{"d_model": 64, "n_head": 2, "n_kv_head": 2, "head_dim": 32, "norm_place": "pre", "rope_fraction": 1.0, "extras": ["local attention windows", "shifted keys", "gated attention", "capped logits"], "init_std_down": 0.0, "lr": 0.00465, "schedule": "wsd", "decay_shape": "cos", "dataset": "wikipedia_en"}
Each number is 128 + 24 x the weight over its row's rms, rounded and kept within 0 to 255. Layers, rows and columns count from 0. Numbers have three digits each. The size before them is the row's rms in percent of the matrix's.

# layer 6 MLP down (transposed), 256x64, rms 0.176, rows 162-211, columns 0-63
126:110104108084106123110129103134147094119086111093094129145117154140054140160103115128145148139137124175139120137161140107120117142109082140131079101111134146101112083124122161103130129156134132
110:110129086124148121115141079106124150089104128128073115100153130166120116154162139171122168087108093133139132109143096133148120113138099118117129129105146145112132192144146158119154125130161098
084:118094079186108093125151107100133118078128108157122107144136137156115150136117101152094140095121152135121129156139114122164132154106131084108157131108146146106158098145100147116160110116173151
092:148113138101132096127103165084137116134092132141121119122109113158192090130138169105131115104102069105122120159101137136097102179143126138154112114115126146148108124136075118128112157105134132
116:176110147128123153130087134101089120106154082154150125100201101173127158134114129129138106077160141133145113139099155129147134093116135101110139130139104139154162099128117129159135110116130138
113:099125152125130113132073154080132124159127110131086114138152176111128132130105168141177119131106130137138134096105149121128110099168114120109133101170174101131138120182101106090110129121139119
095:144148170150119139140143146123117131104114097104100172118129041173094126082129105118145140158159130134129136117145133136112097142147146101147120118125117134083110190121143110131127095132129114
081:154147127135157108106161123135058172157149132107144154158133124130127130161129162113133144102152120114136124121141150101075086144087119159097114133176123140122110172146094116144126133113099138
116:150093183113123142100116173129153125110100169124142137111114118132154113122155114153105140152170125145147080098161088126127132160100164107161124116123136177123114101104159128136130142139082117
129:156118127111116125113109136163107119148157173121150166092123182102137133094111154106122147132135133152127099103122166119109117089099127156108132135096102125143094071170123105153082132124105128
093:139124147105130135108101095150107107095121117099090105145110144140200103140145141136140142114123090104150140116179143114168100131110132104130182108096126140087102150100097117142151151127106121
087:145169142160129103115135153114132136114090141089071151119127127113134131085132110120134087113146121105115137102154135148149134123102145152093118170133090120160139155113131159174133081089168131
108:114110088118094143131157108125138065127138131149139151111112139122082122148092085087114129138116117147117132150194147100107106140102103166119115112121136149098097093148128122099114110144136090
099:145069138108139112123122156095141115130125158156133139151118157118119162088119124160088139132120118074102153108126105141105111156109139097160094112124163129164112105112078098120122096094147111
077:101129153062164121137137145095120147151144167129095142125084116118141142109087121150139135152117198107130104122109105119143114135102141123109174113170106103108132136132116128104132146139119178
080:126129125164164173163110122145142085129102107138112135152128120124146099104163114155151127079096112116101130187142121124104105149131147160095136164141101118148140134094166160125107125164101148
072:137138155137130131157117139143159116108115143151162135149148102100090176139121166145127135111184131131123162095171094123161152119112135137117127113090100146134164118115106163125144067099119098
109:119135106204137176108092116136112102100125136142124107122111085155093085110122103105112147129142098136113134114108119097129118110112138123147148128123132137149196116124127141105085116088167133
114:115162126134114122111155099142097121115130169094094113128100128114072143137111121171088119134120124160146124101091131120132148143130146121160159156136089099135129162098158155118122163166073134
081:142134093104172086148139102128148157108112116116074144144128150161119186147152131150138119137102118135153155105141158139135130136138132146137167134125128103135130150096114165163145182146174158
099:174127127124124095165139129161100112144155102161104113110110136164118106119135126174120169157133085154154125115145162134093157160137095118142147074129131133122173119109103111173139109147122132
077:106125138139104121114117097126128139118123158154109080071083143105124107138113134140106095149130168113141142127141138132137132132141153123156075116120177126131117113118067146091159112139097184
100:136118130180108148136119104121111105102151112166149122093125134098141129082130134115110111134143121095082095154116135127110118080093121114128116143131124182137104139121148135097056171140120145
104:116092118113092200129180150080119138116128126121151128126156119124141128104143142103154131178074117137130164118117150114123136132137070141129139121119112109092123118125093146101113109140161097
131:124107168104176123140093132125127170138120108085085100139140162146158113155115107127084152151113077183154108120121099100137118110142138136100138123135172151132146138141111120157148125138160131
115:150140128110136093146129114139083126141133127100120148110116106169162164155116135141110109069097171112123125127147091106169122145175122143121173124112102162114080145155112100140112156142138141
108:117171149123129137118164101127124153098077112167110116162164122129125114116103126086112099149130101115126087095135103092162136154148125141111142107085145120123123183122134129124116146183159122
095:115182126167128115136125129120110063117129121146124127133151149116147148127130120170125148085137151138130127088134141124154098129141192118123110159118150135163126078090126125125095186150133142
077:101153152133102110173131148137141135122123102134171148132152099133136176134143130135107136113105146093144160121156089153127105146117120118123086135136131101150066096138158126087158091092090138
090:124147158104126104128122152131158145154174151074196115097101146156156126081131125139138127142107135097105147123147148166143122113099118083131130113117139121091148119151117155123142133164172118
098:154087116117130130141116104123163097120113084170132184164099175101115112116149102101102129114153138154171116106106100167124138115137138145146130117133117128134104121168152117132091176131120096
084:183141130136108155152115138121127136152130134139187104095092106111083113146126107121138112153099147120115130106135157142150105108073116138110175137119066119110137144121115133135121176116126086
101:140129118129115145118091133107144123185152147165114129164098126131101136123133138158067142113120082105122129180141053132140126122145128103101154118146106152143153125156159144116107144119141099
094:134127128121175130100121123116109119123133138167148130113122135162111144152141125155097141113142126121136110124082038153113134144143167081129148115125117120156162150149088090118117165089120148
091:103125136152122144186146142127124086091118107120110157129139132114170141144128087139141123132143137124125153152122078108148132123114113177083083098113126139126154113135097075114098087123166132
081:165103094159131122050131145144118117125121133098140099149112135150139130142144120134111146113121134125139084125162154169119104087133131117116123121092158094150145150175185132139156109150105147
121:101123124135111094178088103128122119139133122096118113059120181147128114165146103121156124107130102118151122097150158120145124112133156132180111115085144132139136123091103147149152152166134149
143:126155128069117133138109117104174093116086116080122092134122167116138113102166108129126107129139123158130114131089141104121148155147137074146159144134142144142155095141143101135155133111170092
108:157140133141123126154132144137090129127128118142132113172134150123128129095099092177108127128111102157154098092181143133106105145122116113094093140113131159084086099117143177110103139155122171
088:128124102142126103105116133141121088143160145106126154092132134186136132141140148106191122092110139170091134141132101116125097143126139102086137173105124128134117081136084137131089124100153112
124:147093130103116084095120172125173146124125129106127157099065145087157165138130120104115148097114145148119107140077135175147135176148121135140126114100126125116114113154114147107134131157131108
092:138114104145168146088097094113145171093133095148144136095135091204133114134130130142112133107113143171118134098125158130122115128127145138109133119120138155124165089113158070154135115126106138
133:152081101207161135120121115128133128151149143100110114136164117110109142119136113131101123119099124138135082123098109154153130121165127147092105102159121121116131093117102121102122169184157117
125:081094113109125105074131143149178099159117111128153117158098152087089126147139135125150144119155106115137102135088112142101091141087142094145145126121139158122123090136128150135125137171156109
102:158148163142147128184155130156131119104115126139170152155117172105137143099109136136134137145080130130131106134126090139131096129125111137141109079080117150139180116114112128121114175149077123
082:130097133125145109173096107125142106142115122110126138084171089128146155122123171120182140135092150130177180135098128101119145127115135160085147157151140141144109149102142133137139160105157113
120:170086145145090175104138075125136111122118117113143156116080176091109126134143181131125123146150111151108120107128108143125115147125107141123087096129092106122127137139147135129166184128134133
099:113099106173146109109151094195111102103121079087122125105093080173148128148117105148106110119135146139138111113102116140130140121105166119083107139135152154130158133121120127134139136134169113
126:164126158114130093117108127096134092151081122126094113139113107132108121125169136098136128130112142112144163118128126105128117155121160075092115097175129152126178101152165152106142112105176139
109:117095137131165115129147148116143126144150114098143122103158198099120094176108138149126104106142109156162108083122147122139106127100109137140119104091127088137159109138102108153126166140162165
# layer 6 MLP up, 256x64, rms 0.217, rows 163-212, columns 0-63
112:120109151133132145153134155146165089178130125108097111108125124076079123101174095120140142094125142127111119082098134146131128121116107097125114108163136151137114090142090139140123085170122150
093:084115136123136117088128114113148124123121143101140157138118117080106044139126094122132091137115159153142103154102114104196136116118130120143096129154167142123132117116120102143143156150103145
094:147130127130094139114144163106115121160069113125105094146107156117153099104099120146182140131154108123109148150132120121134097132138176161154110103132076148104077123158158113099145139135132118
108:099134099141128148132121142138183082157109140118126148167102162130139137133121087112142085102160130076083115189094129108118136124117096132120142146138110120128124114107173124103109137135144091
101:143123125142145125123148158188115110140100103117146092146090129114091133127174116126116154129157127139083151123098149102128113135111123089108125143155119114175077107144110122116125081177112155
094:125117135124120140109155120079125120121079099098090109122113126136123081133148102174172108093133104140111132134124144103125096104173156115167161102135107129075113138129151113163126091152125126
078:093117165114135177125104143130116167134113132093127127143114175112060110130117126085129100096157158114142072160115095129162133146136120095140106137122120157155136144141153128144120139156134157
099:086112127130131151141115144144123118161143114133118068159129168076106118131089091131130170126155122172132144120102101118131118141112110139161146128123084136147071082129141134103137093155120133
112:134127092104086109129157169093129113172096093114094079151091130116143123148144154146110127102121105133090079125089153106116139151130140117109159144143097107121110135127159132170136098134146136
078:133108122092149130099132102141160105161100140145085108124080117092125125147159093090137104099123116130125138113122123134157099139142098103147120140165175115107111099075110119141166130156087148
098:157129133099117115138141125102149121141088115102103130128101159136151104167142114119135111101138097084124127170151135098087128123160169092129127130185077113099128123107157093156143097142106144
097:086086122120125134093135108098156139111100153090108093171106134131106102139097155108136134137135125091140108102097118103133076159091092130147137114152146105127114112145159137097112089160110110
099:144130139129114170061153114150122129150116125125103130145115108086131121146167147172109128143137086094122151096111134128120086117118114134137128114180136155112085122141116152099124073168105134
098:143105156092132119147162105111124125116087161122089124133101145119145137105129127089142109125154150166115126156102158107123082092132115092117134144152158137098076131154117108073142133177130134
097:086120163097115077081156155131139114137111159090106133102114107103080131116169117086156108131140124166102115146133140133120124141141129123181116122099143123155137125166142126158155107132149159
090:166120113102131112125137119102130133148128132103125112076093163140120163160135100098151114122153090117083137156146137160173151189142137127139143160161124100154107127097168132150150117131107149
095:102144103145125094119128107119154125127081110129172087140104147092098130152114110125137089136151171154103110152091147083172153130166164120147129161122138112122132121102097128166125131110101152
112:125130130090130137060157120132153119130123108137126100132109146134097100114100082087178137136150100137085124181104160131117097143151137131131097103170096140116123117133104138137103140119151091
086:092104155124096105101122164131158148144095090154144126126117117114127088153096124164161101154147179126116128150087107145140142140120142116137122092122128097094120163124119089099078096140115134
113:136114132103150165128142098148188112133118112087116140116115106108127127168132074135127128095170102144081146157107136117131112098169104093123175126123118151121103128104146119124097109131153088
092:125070156084131126143135125139148104115099126065104143142139132126143100155110135113138117089154103130131130078135110091115163146112096106129194142124120145091140136096113121155133134123160106
092:119118141090130112112154137147166082152097146091103145132104137145121106144152096153181149155125119126152154118148158108141101158148124146103177129115104090122115123129093117123188118147161122
099:146101127087098112089126084146137073121099124077105150124150144128117133163142113134108079119136164104103105112131154129121129139092097098117148129123110118097113102097115145105149107177151143
117:108119155110103119133132110103137112162105150092137123124114111126138136182127093099173126096159071145117115120106126132132104153104098092146174100156084134106122101119137083145102123131164130
108:161092149105138164119126127135139084118106130088096131154131140096123131154146120133169120121149097159138120122120169140130089185111148111160125107130122101095131089096128104148185112147158114
107:071123137164136122103115141141166080163121132138148120156120124078096120136130115132111098157138162151114129114108117088141127107096126082162157106141139159120102099109121124093112101133088160
103:087104109143127129173091141117137122137103097136143074155095108105125111135101143117140097121151150170086117143126154104131141164155140109124126141143139149110091074097121119110171161126128093
090:129115091120129100089144141147125132119136140135136104165082166097093134166092135115121146174142078161099106093099138102111173095123150111096112146111130127104145119132110122152103112150164125
090:104174119076126161100140129142147124105094089159122133136137125119113111195133116128144105146160164164095083157118132118144149123134152142165148091129110115120109135097164113139116093104130120
110:070101148132141142107130123110145112127124068121131106138142174100111119151073111169091086141123140135113107134116108109131128108098129120172134138167119160100089104091133140136160132146112138
094:102119116081118116147128134138141130117103098113126122111108132089056115127100145168113155152135127070130104150138157088151134136119100076131136102125104103105119120133144163118068129141129139
112:112148130116056151147148153172172085118072110136131089133143140119102123126167121113173113097130132123116128083132146132123156143132139125161168124157132138148112125145104140161148097139113126
110:123112133129123122139114173120142124144131145136122106125073140093112122168150137109120161151188164177130112133108140099155160160161131081173150118124095119136133127116103136122174129131117171
099:129124168128132163174156165145146136128138178107118095161114149107141129108169117114151163095151144141153082144119116161115129102142130112116147092129097135117101116140142102154096101177162126
094:087135125076106125147122105146129140158112159138148137138112155127100079128128143112160082138140136123152117140118123097106106147111065139157142144175116162124126114112144147097090121124127188
110:079123168114075137129132092099156090178116121124094127107096116089122110142149100153107124125166100128105139104134154112140096096115147099117135097132115126126113094106105143119131087145153158
099:158121107106158143133143106108143094135077158113097072145126127104125147147148120121158085130149092171127111103104143125138132150091107107147148148145165131115112109153168081135143096142153136
116:137100107105104196129149142134147077144100109097125093198110128122088133138124139138126111101137151146128114126092172136156119117136157124113139140169141138137109131143147130104110143167135172
096:133127114155133128146129143106146103134137121113093137128098111108113104132197110142168137155173120136125119098086113153139102121127125086146114103155140148145112127131150159127100096202120172
102:102125122086085105124162128120151093137109166068105091129115163086126128144152114141136141084149117152125097118119161114152126150123096138121160120135106119099109110105167130133155113100149171
092:124134174126066134155151096138185118171113119101112126166126159125095110108153119108137146149122148084138133128140094120188127111153096134132137116146086108102110120141129130108161132136140152
119:122119151138112178130147156177175107139115101112099130116129142063111142151119094117092113094138128166108119110115123157101093102123159140166166133137131142116101118133112154137141090134159147
096:078089133132120132104133162145142117149124149139117088138145112082125124129151118137161143139186128141133089120120134121139115156123157086128152183141142183079130118146159161094120123145131107
104:067132129128109169094113174108148097113094098118109085123121141101130136133154132151143094154109140122140089149134135126130129101098095122178131132116142114101096096171115129073110121131117135
086:119143116134122108141145151122147139150107194128154082150084121092109144152122164133134077109152141123117131119119150108140134144178116134144124091098124139140115116116154101141102103181134182
102:152105127106136060083173095142124117143128145139108136137112146119100120147155131113130096154179140121093120126076185106162149162115124099134143134163135110103131112104101145125139114118144142
100:070129174144142146123123154121131114137147139132097144150094133088116155124166086131174171146136143151129118154123118153156101117106097085125132130127119099115086117150141141108116109179170117
117:146111143120113155121159158134158086153093156116143079154135130110125089158134106147169072164131092116120114189119128116118123173104133137143122112152127120133128126104135099159141093131157141
101:145116159097130150142155131115176109175129112097067117108129122121087143126124106138137149123157121105164085141131170140127143166113137127149165099133112095091110131109151092135148130158106162
099:153135124085120192174182125152136096136140083129144118144130133143126120194117136125139090112125125169122105146130151114152135162140137127119098124167115155114099110160137119125086125154117131